Weights of a small GPT-style language model, trained from scratch on English Wikipedia.
Size: 11 layers, width 64, 2 heads of 32, MLP 256 tanh GELU, vocabulary 2930, 1.35M parameters.
Each number is 50 + 10 x the weight over its row's rms, rounded and kept within 0 to 99. Layers, rows and columns count from 0. The size before them is the row's rms in percent of the matrix's.

# layer 5 MLP down (transposed), 256x64, rms 0.169, rows 147-201, columns 0-63
100:49 43 47 59 49 60 69 55 37 29 42 53 65 61 58 52 54 47 66 35 58 46 45 63 54 53 59 62 51 51 52 44 33 38 35 44 43 62 67 50 52 76 48 55 35 71 48 67 56 41 46 59 44 47 53 46 41 47 55 39 55 48 37 55
102:39 57 37 43 52 54 65 60 59 60 35 50 62 62 38 69 52 31 45 63 69 46 55 48 51 40 43 71 58 44 64 51 56 59 61 49 57 51 40 29 44 55 56 44 59 48 53 52 42 43 48 43 44 37 36 52 53 38 63 64 56 64 42 61
095:56 59 37 54 56 48 53 60 48 64 54 44 35 52 62 54 56 49 32 38 41 71 45 57 51 39 53 68 54 55 50 47 50 25 37 27 72 39 33 46 61 44 47 54 48 47 69 39 59 51 37 56 38 61 59 49 60 47 52 56 48 52 56 52
088:43 55 44 47 59 56 39 43 59 52 45 43 62 50 44 50 41 42 35 47 48 62 55 42 44 42 48 38 65 63 50 45 49 60 28 61 50 47 46 51 51 20 60 47 43 34 64 36 53 55 32 40 62 49 49 59 55 52 51 58 57 22 68 56
078:53 49 50 47 38 42 58 46 52 31 42 53 60 50 45 57 62 83 50 58 58 58 51 49 48 44 42 38 62 58 48 45 49 50 47 40 43 54 46 44 34 39 42 43 62 44 44 47 55 51 42 39 47 48 27 50 83 49 33 68 41 55 61 52
083:56 42 45 49 52 69 67 48 69 46 50 43 58 62 47 59 46 49 57 55 57 61 37 56 40 57 48 37 52 72 70 60 48 30 58 53 51 41 39 41 47 58 43 60 44 65 48 45 41 57 41 69 50 54 48 40 36 58 51 51 43 30 53 71
112:53 55 44 33 42 52 48 69 54 72 62 47 43 43 66 53 57 35 71 39 70 45 51 48 50 39 53 56 52 34 53 26 45 34 50 59 43 40 59 32 44 45 45 61 57 54 51 59 41 44 41 60 57 34 57 62 45 56 47 45 48 47 51 43
096:42 58 69 41 72 37 72 57 59 39 38 65 58 65 51 42 39 43 40 40 54 57 53 63 53 52 60 47 40 47 52 46 42 53 45 36 57 59 59 41 47 42 61 41 50 45 43 33 46 56 58 46 39 39 65 41 39 53 46 61 41 38 68 58
095:53 57 40 40 52 44 53 52 41 64 43 63 59 66 57 61 41 49 34 63 63 56 46 37 62 35 42 48 53 51 41 55 44 77 59 57 58 42 49 39 48 76 54 52 41 51 54 58 55 71 44 56 32 61 59 57 53 35 61 50 55 48 47 59
132:63 51 63 42 39 46 49 59 59 40 31 72 48 44 41 61 58 51 63 45 63 36 38 57 52 44 44 57 47 46 47 55 44 56 49 52 60 38 54 21 59 49 57 43 48 56 63 58 44 53 54 60 60 42 59 65 47 74 66 43 55 62 35 51
099:61 31 39 62 35 59 42 38 47 44 54 53 64 44 56 58 59 53 60 42 48 50 58 49 63 48 68 51 65 52 42 44 45 44 64 42 50 50 63 53 38 63 67 48 44 32 41 62 65 59 41 35 42 38 52 57 58 56 33 72 45 37 46 55
088:58 46 63 55 69 54 67 74 56 47 48 62 75 45 42 58 58 64 54 51 44 53 51 45 52 36 41 72 48 46 48 55 53 38 40 49 55 55 41 44 56 34 63 47 53 45 42 38 65 48 39 43 67 56 59 65 50 46 42 49 39 39 65 57
105:55 42 43 66 44 59 55 36 61 39 41 61 69 58 45 63 62 61 62 23 55 46 53 44 47 53 37 50 38 34 47 52 47 49 45 46 43 55 43 63 56 55 69 49 57 48 48 37 51 51 36 47 44 46 45 55 32 73 54 29 48 61 56 50
101:57 68 67 54 54 50 71 52 42 52 61 42 29 59 57 45 56 51 52 18 63 51 46 49 48 53 52 39 71 39 56 55 47 54 49 59 75 61 51 61 44 34 45 39 45 44 50 57 53 45 47 64 49 38 41 52 63 53 55 49 59 59 58 44
105:40 56 31 48 54 63 60 69 52 53 45 39 69 41 53 61 53 42 44 47 33 40 49 68 56 53 49 48 71 45 52 49 40 57 46 39 55 50 32 35 54 64 46 45 60 44 63 28 55 45 40 52 43 43 57 54 60 55 64 36 52 46 67 43
112:60 47 42 35 32 47 67 64 41 61 33 65 64 43 46 50 35 42 55 43 52 62 23 52 41 50 57 39 51 48 49 51 60 44 55 62 51 56 70 52 62 52 36 48 55 43 52 45 42 41 70 59 48 55 49 55 35 47 58 68 58 50 38 57
138:66 50 62 58 35 55 44 52 53 53 71 45 47 37 52 53 42 46 54 71 66 44 57 58 44 51 43 49 37 51 39 54 33 54 34 61 56 38 68 48 52 48 41 58 69 26 52 53 50 61 58 51 46 36 45 37 45 45 40 64 37 62 44 58
073:39 28 48 51 47 47 65 35 40 53 52 59 45 57 60 56 42 51 59 70 51 45 40 39 57 45 65 73 38 44 53 64 59 62 32 64 59 43 37 59 52 40 44 44 70 61 59 53 56 45 43 47 50 50 60 42 57 47 66 56 37 43 54 57
118:56 59 50 43 58 59 48 77 65 51 73 42 55 52 61 50 49 66 47 64 51 64 49 37 50 34 63 43 46 45 42 53 43 49 52 45 71 47 54 42 39 58 49 36 52 47 60 31 58 50 53 39 29 47 47 56 49 60 32 45 59 53 67 45
090:39 37 39 42 33 54 61 63 64 43 54 51 63 48 65 23 41 41 62 54 55 54 54 38 54 63 47 43 45 62 44 55 49 58 54 49 56 54 62 49 52 66 54 53 53 39 55 53 29 54 45 49 47 56 46 49 60 36 62 34 61 69 42 70
081:38 45 44 31 61 56 74 45 70 36 42 46 48 61 61 54 51 43 52 52 54 48 51 53 46 57 24 50 58 42 67 45 54 54 44 62 38 55 63 56 54 51 45 39 47 52 62 55 62 55 39 47 30 49 43 58 74 44 50 69 47 50 44 63
079:56 49 43 59 38 49 61 44 51 63 45 57 48 56 36 66 63 57 58 46 37 63 45 45 66 34 50 43 50 38 54 43 49 62 50 52 40 65 52 51 38 56 61 31 46 62 59 40 60 49 33 70 54 39 42 52 59 44 64 30 50 32 56 62
084:67 41 35 38 44 56 51 50 48 67 61 44 64 61 54 50 41 55 44 59 63 42 66 62 48 59 56 58 57 65 44 42 54 66 41 41 52 52 50 67 65 53 50 41 59 54 62 68 46 56 35 41 49 42 61 49 57 55 55 50 17 54 60 54
083:54 60 61 64 52 56 49 51 40 71 54 53 41 51 37 37 56 53 50 38 50 55 56 37 54 53 23 61 61 39 63 54 34 55 62 43 55 47 72 52 31 57 51 39 46 47 62 50 52 42 41 60 50 60 46 30 35 63 46 55 45 60 40 59
090:58 46 38 46 48 51 47 52 62 47 52 61 41 49 39 53 47 63 41 62 42 45 60 57 59 47 52 62 57 54 59 46 40 62 59 48 55 60 47 57 29 40 67 46 52 59 68 31 11 55 51 57 39 53 40 36 43 59 40 59 39 45 46 58
101:37 66 53 38 48 43 57 35 57 40 33 47 48 57 56 47 49 43 56 53 40 56 50 32 35 56 58 52 54 60 76 37 47 56 45 18 50 48 56 50 50 56 52 56 56 48 38 30 69 37 47 55 51 62 45 47 33 44 63 54 48 57 51 50
115:61 47 60 53 60 50 48 70 44 69 59 59 35 53 39 53 60 54 44 48 42 51 52 76 37 36 39 51 56 48 56 48 53 43 50 24 46 35 47 59 52 48 44 48 43 46 49 42 45 58 59 45 46 21 34 51 63 45 47 66 54 55 41 42
125:34 55 44 39 42 36 60 27 59 61 49 60 50 52 47 52 42 56 53 46 50 52 52 56 51 57 58 26 58 47 46 42 62 49 38 43 55 42 38 58 51 46 38 46 76 69 52 47 51 46 50 45 27 48 46 43 52 59 48 45 55 62 56 19
086:53 39 44 58 47 59 55 50 54 28 55 43 65 68 39 47 45 39 48 60 39 71 52 45 59 35 52 54 50 47 52 42 59 46 46 47 43 52 30 57 51 67 54 55 59 36 58 24 46 54 42 37 48 53 48 51 28 37 48 52 41 57 72 54
089:40 46 42 31 63 52 46 52 43 48 39 61 71 33 42 59 44 39 44 55 65 50 45 34 29 57 45 56 58 45 56 49 49 52 66 53 59 43 46 49 56 33 59 63 39 32 44 57 58 40 49 68 60 46 64 51 61 57 68 45 43 44 58 62
105:61 60 49 52 46 60 50 58 72 62 35 49 44 34 40 63 46 55 53 57 50 37 67 41 33 47 41 44 56 51 40 51 53 38 52 54 45 30 42 58 37 36 47 59 49 69 60 54 49 42 53 47 30 43 39 37 64 70 43 41 53 59 61 49
119:54 46 78 37 39 54 50 60 51 66 59 54 63 49 44 37 55 53 56 45 57 62 61 52 43 38 36 43 49 52 39 63 66 66 67 36 57 35 45 45 59 60 37 47 58 56 36 37 61 57 49 54 54 34 55 51 53 57 45 60 47 32 42 40
121:42 46 54 40 50 55 52 38 56 57 44 53 47 64 44 34 43 50 68 47 65 41 42 48 51 45 57 58 43 61 66 42 51 65 63 49 45 45 58 41 47 44 50 48 71 47 42 71 66 74 65 47 69 48 36 42 50 51 34 45 46 47 45 71
106:44 47 54 67 52 56 60 66 58 57 53 53 47 58 46 74 55 31 54 49 49 37 57 52 51 38 53 57 54 34 68 38 63 55 54 72 55 53 55 35 40 42 55 47 33 37 54 53 59 35 35 46 52 32 40 63 46 51 41 38 59 39 41 51
121:69 59 50 54 42 44 58 60 44 68 47 32 44 37 56 28 48 50 57 36 56 55 41 55 68 49 57 41 61 39 43 43 46 62 30 46 50 66 49 59 33 55 39 51 47 52 60 61 43 43 64 44 50 36 59 56 57 48 56 67 50 54 34 36
109:49 56 50 49 68 38 45 43 39 58 46 57 54 56 63 49 58 57 22 47 52 36 42 56 61 66 58 59 56 42 31 40 46 61 41 62 38 30 31 48 42 53 45 59 57 50 49 56 44 48 67 59 54 37 68 67 53 53 48 51 60 59 44 58
100:43 35 51 55 51 50 50 54 37 43 43 48 42 59 56 49 48 31 50 49 42 50 42 18 54 56 67 45 41 46 49 42 56 33 48 61 49 61 64 40 42 66 53 57 60 53 52 35 45 39 45 52 28 47 26 57 56 44 42 38 69 52 43 56
115:47 54 61 54 73 55 74 48 59 38 48 28 30 56 39 58 46 30 44 55 62 38 54 42 47 44 48 49 48 42 37 53 44 56 38 42 55 64 53 65 59 37 37 39 40 51 48 54 56 36 56 44 68 55 47 35 48 43 52 54 60 50 63 55
114:67 63 68 67 54 45 61 47 38 51 32 64 50 54 56 48 67 51 56 52 46 46 43 51 57 56 59 47 56 57 38 41 45 52 40 32 58 57 59 36 56 34 63 42 53 55 48 40 50 47 60 51 40 60 59 37 30 36 37 42 50 32 66 43
105:52 63 60 64 56 40 50 42 51 58 47 45 43 45 54 44 59 55 43 68 33 41 40 43 50 45 40 53 50 45 56 68 45 44 33 46 49 44 45 58 50 31 34 61 51 68 47 32 44 37 56 63 63 61 66 62 55 29 37 55 54 49 66 60
103:46 50 50 60 59 59 40 58 70 22 60 50 28 52 46 54 59 58 34 60 54 54 44 45 47 52 52 54 40 60 54 35 34 41 61 54 63 41 35 43 63 47 39 42 62 51 62 42 47 35 50 58 52 69 59 58 60 43 57 58 61 38 54 47
090:40 48 55 48 55 48 41 40 40 50 72 43 62 56 53 57 46 70 37 53 40 60 38 43 49 47 39 45 36 46 43 53 48 71 53 58 68 50 52 40 42 41 49 36 50 46 53 25 55 20 47 46 45 48 51 60 63 49 59 51 54 58 32 63
094:53 42 58 59 58 53 60 50 40 48 71 53 56 52 59 37 33 66 77 44 52 32 29 68 56 47 62 41 41 45 43 45 40 54 52 43 62 53 43 56 47 62 45 51 48 40 59 53 58 32 55 48 49 38 64 40 55 52 46 39 53 46 61 32
117:49 36 65 55 60 49 53 46 48 52 54 49 83 56 52 50 49 61 66 63 43 55 46 61 40 65 47 50 55 59 42 55 61 53 30 49 45 58 64 55 48 54 38 53 35 35 67 58 51 46 45 56 39 49 59 66 53 58 59 65 29 50 43 65
140:44 37 60 46 41 42 41 37 51 38 27 71 45 46 56 64 56 65 53 52 58 50 38 57 39 63 52 54 58 44 52 43 42 37 56 64 56 62 43 53 19 58 53 48 44 63 51 65 45 39 43 60 31 44 47 49 41 60 58 45 38 57 46 50
125:62 53 39 44 38 56 40 54 42 62 60 51 49 44 55 56 57 42 47 54 51 64 53 75 50 52 44 52 56 51 28 57 36 53 55 59 43 44 58 35 65 38 42 66 38 35 50 47 33 45 34 59 54 75 53 51 57 56 38 55 35 48 48 33
103:50 29 27 46 54 55 47 68 50 51 61 63 53 42 56 52 79 39 38 48 51 50 47 60 49 51 60 53 45 44 64 59 56 27 52 59 57 67 61 38 41 53 51 63 60 58 42 57 43 42 38 51 49 44 51 62 61 48 36 65 47 40 59 42
098:48 59 42 40 43 36 38 39 45 42 36 46 27 66 45 32 47 50 34 45 40 56 31 50 61 36 56 31 46 31 54 39 36 52 61 41 48 44 54 46 64 42 56 44 53 53 64 63 44 38 61 57 46 58 58 50 49 52 56 48 38 48 65 57
104:62 38 57 58 29 50 46 47 40 52 65 76 60 48 35 40 46 55 57 45 47 60 61 56 59 45 46 51 37 66 46 58 40 47 55 41 54 50 52 76 39 58 42 59 58 59 43 49 58 71 44 58 55 49 66 48 58 61 39 58 51 37 57 65
088:36 64 42 38 55 42 50 55 56 43 49 44 53 54 42 37 46 40 57 53 53 46 37 40 66 54 26 25 69 59 48 45 50 54 45 71 42 61 42 65 49 44 44 48 65 65 57 43 38 47 32 66 54 43 51 55 57 61 50 63 40 47 49 47
091:53 48 42 46 44 35 53 57 56 38 27 58 54 70 36 58 57 68 33 52 49 50 46 53 51 56 51 49 41 49 49 34 44 68 41 62 61 53 50 36 42 46 68 45 43 60 50 74 56 47 63 52 35 67 43 56 55 40 52 50 57 45 59 67
083:45 57 50 52 30 39 48 64 54 64 40 49 46 54 50 69 51 58 38 48 54 48 56 47 59 61 37 57 48 37 58 40 39 51 43 50 43 61 35 42 24 38 62 45 44 63 54 42 40 48 52 25 43 49 38 46 61 48 51 66 27 42 41 51
119:38 44 41 60 61 54 28 60 56 69 63 44 56 41 53 45 45 57 48 51 61 56 58 55 46 31 39 54 53 40 66 37 47 55 61 42 50 52 60 62 36 47 35 42 65 46 42 49 51 57 49 64 58 33 39 61 68 34 52 36 64 49 59 43
122:51 54 52 74 46 39 39 51 61 41 44 42 38 51 35 44 56 68 55 53 58 33 46 47 28 51 51 45 52 47 39 45 50 56 40 45 39 33 45 54 70 47 55 68 55 41 48 32 50 53 47 35 36 57 56 32 46 31 53 63 53 52 62 56
079:44 53 43 53 57 48 63 35 58 47 33 59 65 62 35 35 55 47 50 61 36 44 57 42 45 52 66 67 59 49 58 46 48 47 40 60 45 62 40 44 52 61 58 74 63 46 55 35 48 47 48 65 66 48 53 52 48 59 66 40 34 51 70 54
# layer 5 MLP up, 256x64, rms 0.325, rows 148-201, columns 0-63
090:68 37 48 45 54 62 37 51 58 51 59 44 63 35 56 44 75 55 48 55 54 55 55 53 64 51 68 42 60 45 41 43 29 52 50 46 59 56 55 40 63 31 45 44 36 43 49 38 47 52 51 28 37 65 55 50 47 55 44 46 43 29 58 44
102:48 46 65 55 48 69 42 32 44 44 42 42 50 45 46 72 51 58 47 53 54 33 66 32 57 46 42 56 52 55 20 62 50 61 56 50 47 60 61 52 48 35 44 60 50 55 61 50 49 49 61 57 61 53 32 51 52 56 43 29 50 58 46 33
091:31 63 40 56 51 53 62 43 38 59 48 59 55 51 37 38 43 70 57 58 45 65 58 49 41 63 42 59 45 55 59 44 62 49 74 49 44 36 53 64 51 63 43 46 45 68 39 70 55 74 53 54 50 55 43 55 58 48 51 68 59 50 51 54
080:55 60 48 56 60 49 45 38 48 50 43 68 49 40 61 57 46 43 74 45 50 27 49 47 51 61 56 71 55 64 64 54 41 66 52 66 42 26 44 44 58 58 49 51 41 65 54 63 59 71 37 54 61 51 55 49 54 51 56 59 59 43 47 54
092:39 54 50 45 51 58 45 27 43 56 31 54 43 50 57 45 68 51 55 39 45 50 43 41 50 48 54 57 46 40 37 53 67 52 60 40 30 42 65 50 41 45 19 32 51 46 44 60 66 58 62 39 42 45 41 39 63 47 50 43 57 40 54 52
112:52 39 70 49 51 57 36 40 67 55 56 68 48 53 53 40 67 43 57 50 49 71 47 61 58 40 47 42 59 51 49 63 67 54 55 65 54 33 65 50 45 54 56 48 51 62 30 62 61 48 54 60 73 54 42 44 66 57 53 56 60 60 53 54
105:56 55 30 47 57 46 35 46 47 47 59 46 47 62 79 60 36 60 24 41 41 46 37 63 63 58 50 47 45 61 50 49 45 64 54 34 36 36 47 51 64 40 50 66 56 52 59 46 56 48 66 61 55 55 51 31 59 47 53 54 47 56 51 53
090:48 28 72 56 65 55 35 57 52 52 64 40 55 41 48 35 43 49 50 46 54 49 46 74 48 56 61 38 48 60 52 58 51 44 52 56 47 67 43 56 68 40 60 34 52 53 49 49 45 29 47 37 65 57 43 42 54 65 43 62 48 54 61 36
110:55 25 47 44 35 47 54 40 47 53 55 56 59 40 63 48 63 42 66 61 42 39 54 52 60 39 63 52 43 51 39 48 46 40 53 39 46 34 66 49 63 52 42 57 43 64 60 42 52 43 49 35 55 45 35 54 67 71 56 35 65 57 44 65
100:46 30 44 52 40 48 35 49 52 59 42 52 33 42 44 54 61 55 37 51 60 55 47 46 43 47 55 47 62 51 50 50 56 66 66 71 84 49 41 38 44 40 52 65 62 45 44 56 48 45 49 57 43 60 55 50 67 50 46 54 41 60 54 24
086:49 58 63 41 49 48 51 31 49 49 68 46 48 41 62 54 36 36 66 49 54 35 49 45 42 38 56 46 65 65 64 39 64 55 50 44 55 54 61 50 23 42 65 52 38 58 47 66 39 49 47 45 43 58 45 50 56 37 38 32 51 65 56 45
101:58 34 54 40 39 48 41 42 52 42 63 45 45 47 52 62 54 76 63 35 52 33 59 46 60 59 45 55 54 44 42 63 33 66 51 39 44 56 43 59 51 58 36 61 34 53 37 51 57 48 44 38 50 61 52 45 30 46 50 66 55 44 70 58
098:62 74 59 44 52 73 48 53 30 44 68 44 49 58 48 50 45 43 54 35 73 39 51 50 32 65 45 47 35 49 50 51 55 54 53 45 63 61 47 48 71 44 38 40 46 47 48 63 43 44 55 47 45 44 42 42 58 56 58 48 72 53 45 62
101:39 72 51 48 34 51 50 45 57 62 70 69 50 52 38 43 42 41 38 52 45 50 65 34 59 42 54 54 33 55 35 43 48 44 52 51 62 59 59 54 72 61 55 42 47 59 44 46 60 50 52 55 63 75 43 41 58 44 38 41 54 58 37 51
111:24 66 46 49 46 28 59 53 40 50 67 44 52 39 56 60 53 41 32 38 74 59 47 50 57 48 53 42 59 37 58 44 56 43 55 45 55 46 47 39 48 62 48 61 46 26 51 48 40 58 59 37 52 41 54 38 54 51 41 50 74 52 54 51
105:42 36 44 48 22 60 47 35 45 57 64 76 62 55 63 41 60 62 52 65 62 60 57 53 34 61 44 58 50 59 57 48 40 54 47 40 56 50 45 49 49 56 38 63 41 37 41 43 45 47 50 57 50 45 49 34 55 54 42 62 44 69 62 42
089:64 57 30 70 71 43 33 63 46 60 43 46 56 49 37 60 40 49 54 52 66 48 42 44 46 65 57 53 38 58 43 55 57 46 54 46 60 48 65 56 33 53 38 61 44 58 46 38 54 51 45 52 52 52 32 44 37 48 47 37 60 47 58 26
108:49 49 60 43 43 42 36 56 68 74 47 69 42 43 42 60 47 44 46 55 48 40 53 35 54 57 53 35 48 55 46 31 52 59 46 61 57 54 28 34 57 73 39 43 52 65 49 38 52 48 49 51 32 44 43 42 52 44 65 59 61 40 43 48
109:48 54 31 50 51 36 45 42 41 34 73 46 52 51 55 59 64 35 29 52 52 46 49 50 41 71 65 32 57 52 44 45 55 50 56 59 43 55 48 41 44 65 47 57 52 46 48 43 57 43 47 37 56 39 47 51 31 46 48 38 76 50 57 67
098:47 61 27 49 31 40 51 45 36 38 46 60 65 52 44 40 61 53 32 47 61 48 41 37 43 56 49 49 40 29 47 49 57 43 60 39 66 58 46 66 46 31 54 41 40 56 36 56 34 51 58 47 61 50 46 41 37 55 39 58 60 52 39 40
098:56 29 39 45 62 50 55 37 40 43 65 33 45 38 57 45 38 49 62 74 58 39 50 55 49 56 59 42 54 56 61 70 49 46 44 53 49 43 70 62 65 42 63 51 47 37 45 51 47 62 54 41 70 46 54 50 61 52 37 52 51 60 63 36
097:45 47 60 63 55 52 69 47 36 62 54 48 31 45 52 69 34 65 41 47 43 63 46 51 54 43 52 42 48 38 50 56 51 55 58 45 50 61 43 53 66 51 39 48 56 42 50 43 61 61 42 65 63 51 33 57 39 58 37 35 80 41 50 39
102:48 40 46 38 59 35 43 45 75 23 48 44 42 45 57 55 45 45 48 59 54 56 39 48 56 55 71 54 51 46 43 43 55 51 44 58 50 40 28 51 45 59 59 59 35 56 57 62 44 64 44 37 48 40 47 46 62 48 22 55 67 53 47 44
103:57 50 49 44 50 57 43 46 30 57 50 62 60 47 53 43 38 49 50 33 59 50 41 51 58 70 43 77 48 69 52 52 51 57 47 36 44 36 42 38 61 48 78 65 42 50 54 51 47 42 45 62 66 55 48 60 47 53 41 39 39 48 44 31
114:53 65 61 67 56 75 52 53 50 52 35 42 44 48 55 65 57 57 49 50 40 42 46 58 35 57 51 45 60 53 62 46 52 51 47 28 63 44 37 34 63 78 64 44 37 53 53 41 52 52 55 56 35 49 56 55 50 45 41 55 54 51 49 28
107:59 40 63 67 35 29 49 48 51 56 51 63 46 62 62 59 47 53 61 40 68 58 33 67 49 40 45 38 63 57 44 49 63 38 65 47 63 30 47 56 52 44 49 42 42 39 45 38 57 54 57 48 50 40 44 38 61 54 66 35 49 41 41 47
111:35 48 64 50 46 53 60 44 24 52 49 51 46 48 51 59 43 33 55 46 56 42 46 43 55 54 41 44 34 52 44 36 60 49 53 50 54 48 51 65 57 70 42 22 63 49 57 56 38 52 51 31 26 41 58 46 48 56 48 52 63 39 32 41
091:23 54 48 50 61 39 51 38 62 56 54 43 54 29 65 54 44 37 54 47 46 58 63 70 56 64 49 58 63 43 49 50 47 65 46 40 62 47 61 68 41 44 66 49 29 48 48 55 59 44 40 56 35 63 56 52 37 44 55 45 54 52 43 58
081:45 36 45 68 33 46 45 32 65 53 53 50 39 51 53 47 51 63 22 49 37 62 51 52 59 61 51 49 45 58 64 47 49 56 36 50 28 42 40 34 53 51 34 40 42 56 56 46 46 46 53 30 48 46 37 56 47 48 53 64 60 46 50 30
100:60 65 56 59 22 58 54 53 42 65 63 60 53 65 52 48 52 38 53 63 51 51 40 55 35 48 45 59 53 65 49 54 52 51 39 56 69 47 44 38 46 41 39 47 32 36 54 48 43 31 59 53 64 56 55 28 65 47 51 42 54 55 44 38
105:52 58 70 34 49 60 46 47 55 54 46 51 38 50 35 44 49 42 43 45 72 56 43 64 61 55 33 44 35 61 48 59 50 56 36 37 66 32 62 56 48 58 42 43 36 43 58 45 42 46 53 47 40 42 58 58 72 40 63 50 57 56 33 54
107:59 40 50 54 32 58 48 46 36 41 52 36 49 50 58 45 44 38 53 58 60 50 58 54 43 54 71 45 48 58 60 61 51 68 59 32 51 47 46 59 53 43 58 67 38 53 58 50 43 52 62 35 45 28 71 47 60 66 49 25 54 39 54 49
099:55 42 55 49 49 40 49 44 52 70 57 44 54 22 63 55 35 50 69 48 55 45 40 32 37 40 67 59 59 48 41 37 59 57 53 57 43 43 37 37 53 64 56 67 55 56 64 50 40 45 56 58 39 45 37 45 47 43 44 51 53 44 72 46
095:43 53 45 60 77 53 54 52 55 56 58 48 39 47 62 15 47 63 56 40 56 40 59 50 35 48 42 48 44 49 43 60 42 62 52 48 54 56 60 54 49 51 52 28 41 63 51 55 64 41 51 59 56 43 40 41 71 46 59 30 59 46 54 51
102:40 55 47 62 37 47 42 39 55 49 54 47 40 35 33 53 51 69 61 41 44 57 60 57 32 54 39 42 46 37 50 46 43 47 67 42 55 67 53 46 44 32 64 40 55 52 38 36 44 40 46 29 47 61 59 50 54 63 60 31 39 57 54 36
110:56 55 36 49 55 52 44 57 46 58 62 51 66 42 61 42 50 54 61 40 49 50 43 69 48 35 36 59 53 63 65 53 50 56 50 44 56 19 65 46 40 43 39 52 41 62 36 42 60 42 63 53 64 43 61 71 47 43 59 44 49 58 47 34
104:45 59 35 70 43 57 56 52 40 81 41 61 63 44 49 40 50 39 56 65 54 33 39 55 58 50 62 51 71 50 62 51 50 46 46 55 37 58 38 65 45 48 59 58 61 49 46 54 58 35 40 55 44 56 46 42 48 48 32 46 46 42 50 31
103:44 68 65 37 43 49 45 33 61 52 49 51 55 46 59 43 48 46 38 41 53 45 35 50 44 53 68 53 34 41 51 45 47 70 53 50 51 39 60 47 46 42 72 61 57 29 59 46 75 35 63 36 51 41 63 61 49 40 48 47 52 55 57 40
109:51 60 63 49 50 43 46 55 58 47 52 54 51 43 70 48 67 46 51 62 50 43 37 46 46 48 33 61 50 60 52 37 52 52 65 43 46 41 51 49 49 70 53 54 50 48 63 36 66 56 63 52 52 46 26 70 23 62 41 37 61 47 63 46
102:59 45 61 34 54 56 39 55 55 59 42 49 42 41 41 35 52 37 44 60 54 44 24 50 56 46 56 41 53 69 55 44 46 63 44 52 48 39 42 54 31 48 39 45 53 25 53 58 47 43 38 53 54 55 24 58 29 47 41 49 50 41 54 62
097:52 31 68 58 41 45 57 41 48 49 59 40 57 34 49 44 51 35 42 61 46 50 48 59 56 53 54 61 49 54 67 57 51 41 38 28 39 46 45 48 60 36 51 70 42 48 55 66 45 56 58 64 40 58 36 56 55 51 51 43 72 32 67 51
102:53 54 72 44 39 41 35 56 49 47 39 48 34 41 65 60 64 42 40 62 62 54 74 36 47 65 50 62 50 56 44 58 57 59 45 48 45 38 60 43 63 50 54 66 44 56 55 51 54 61 45 51 47 60 35 62 43 34 47 56 35 48 38 67
103:39 50 55 56 45 64 54 59 82 45 48 35 37 42 50 53 40 58 42 55 50 47 57 61 54 41 58 47 71 38 66 46 30 52 69 47 53 56 46 24 65 46 64 47 38 49 61 54 40 57 60 37 56 53 55 45 46 44 46 52 51 47 48 43
116:38 43 58 50 41 38 46 54 49 53 37 95 41 55 59 47 61 49 48 41 70 55 66 59 59 56 59 43 43 48 58 59 40 52 59 63 53 38 45 46 36 56 63 53 45 57 40 58 54 38 65 62 47 44 48 58 51 43 49 54 47 46 57 48
110:44 50 67 42 41 49 49 49 33 53 31 59 57 50 45 56 66 59 58 49 48 42 60 58 47 54 52 48 35 47 48 65 48 70 51 23 59 32 41 56 45 36 62 27 41 47 49 52 46 41 45 40 44 53 46 47 51 64 49 61 63 44 51 28
103:30 46 51 47 54 64 23 49 51 64 59 56 41 43 42 56 50 40 53 59 41 46 56 58 69 60 73 55 50 64 62 59 52 68 59 60 48 57 61 46 39 53 43 43 59 52 49 54 44 46 39 37 35 37 56 52 53 51 33 59 49 68 42 40
109:45 43 61 69 52 62 46 49 24 53 39 57 48 55 45 61 48 52 63 38 50 40 69 57 41 49 50 47 56 48 59 36 57 36 50 44 56 49 52 46 69 57 65 45 59 44 55 45 47 65 54 52 38 63 32 40 67 44 33 61 58 44 49 29
105:51 46 53 64 62 51 41 52 53 48 53 34 57 55 45 30 68 28 54 57 30 50 63 56 54 56 52 52 49 55 43 50 39 45 49 32 44 62 37 53 43 67 60 37 73 60 46 64 43 49 41 32 48 54 45 29 53 47 40 49 63 54 50 51
088:42 43 53 73 45 46 49 35 46 67 49 47 46 50 53 52 41 46 66 42 52 53 49 53 60 61 53 58 61 44 48 60 61 78 47 63 43 57 59 37 52 52 52 44 33 39 38 50 64 42 44 51 31 75 64 39 56 50 56 40 57 44 64 41
102:43 48 36 59 69 44 50 42 46 55 62 39 40 67 43 52 65 65 46 52 57 31 70 67 49 49 50 40 56 39 46 52 47 76 46 44 60 57 46 69 30 54 36 63 45 42 48 51 44 54 45 61 40 57 50 57 41 50 45 35 40 57 46 49
092:58 48 67 48 42 47 78 50 65 56 46 43 34 39 27 44 42 40 50 53 44 55 53 42 60 51 44 42 52 50 65 45 44 48 60 59 67 50 65 39 51 49 61 58 56 50 38 56 59 60 52 61 56 53 57 49 46 64 70 59 73 63 51 61
099:49 62 48 59 55 34 42 44 49 39 48 41 59 49 45 54 49 51 44 53 52 40 46 39 38 46 42 38 62 36 64 55 53 53 40 57 49 35 40 47 47 75 77 58 53 55 45 46 53 46 50 50 49 58 52 29 52 38 39 39 55 82 47 34
107:56 58 49 44 32 51 53 57 39 42 40 55 38 41 62 41 68 47 52 62 51 43 64 44 38 64 45 56 62 50 65 45 41 47 37 47 57 36 49 44 66 33 65 57 59 45 58 38 40 44 53 40 46 57 59 40 44 66 52 32 57 75 39 52
094:59 65 69 42 35 38 65 43 42 52 61 44 43 46 56 55 49 57 35 45 51 56 58 46 48 47 67 44 43 46 33 47 57 58 35 39 58 44 65 44 40 71 36 61 45 35 49 43 33 56 38 54 62 44 56 62 47 52 53 49 71 58 56 63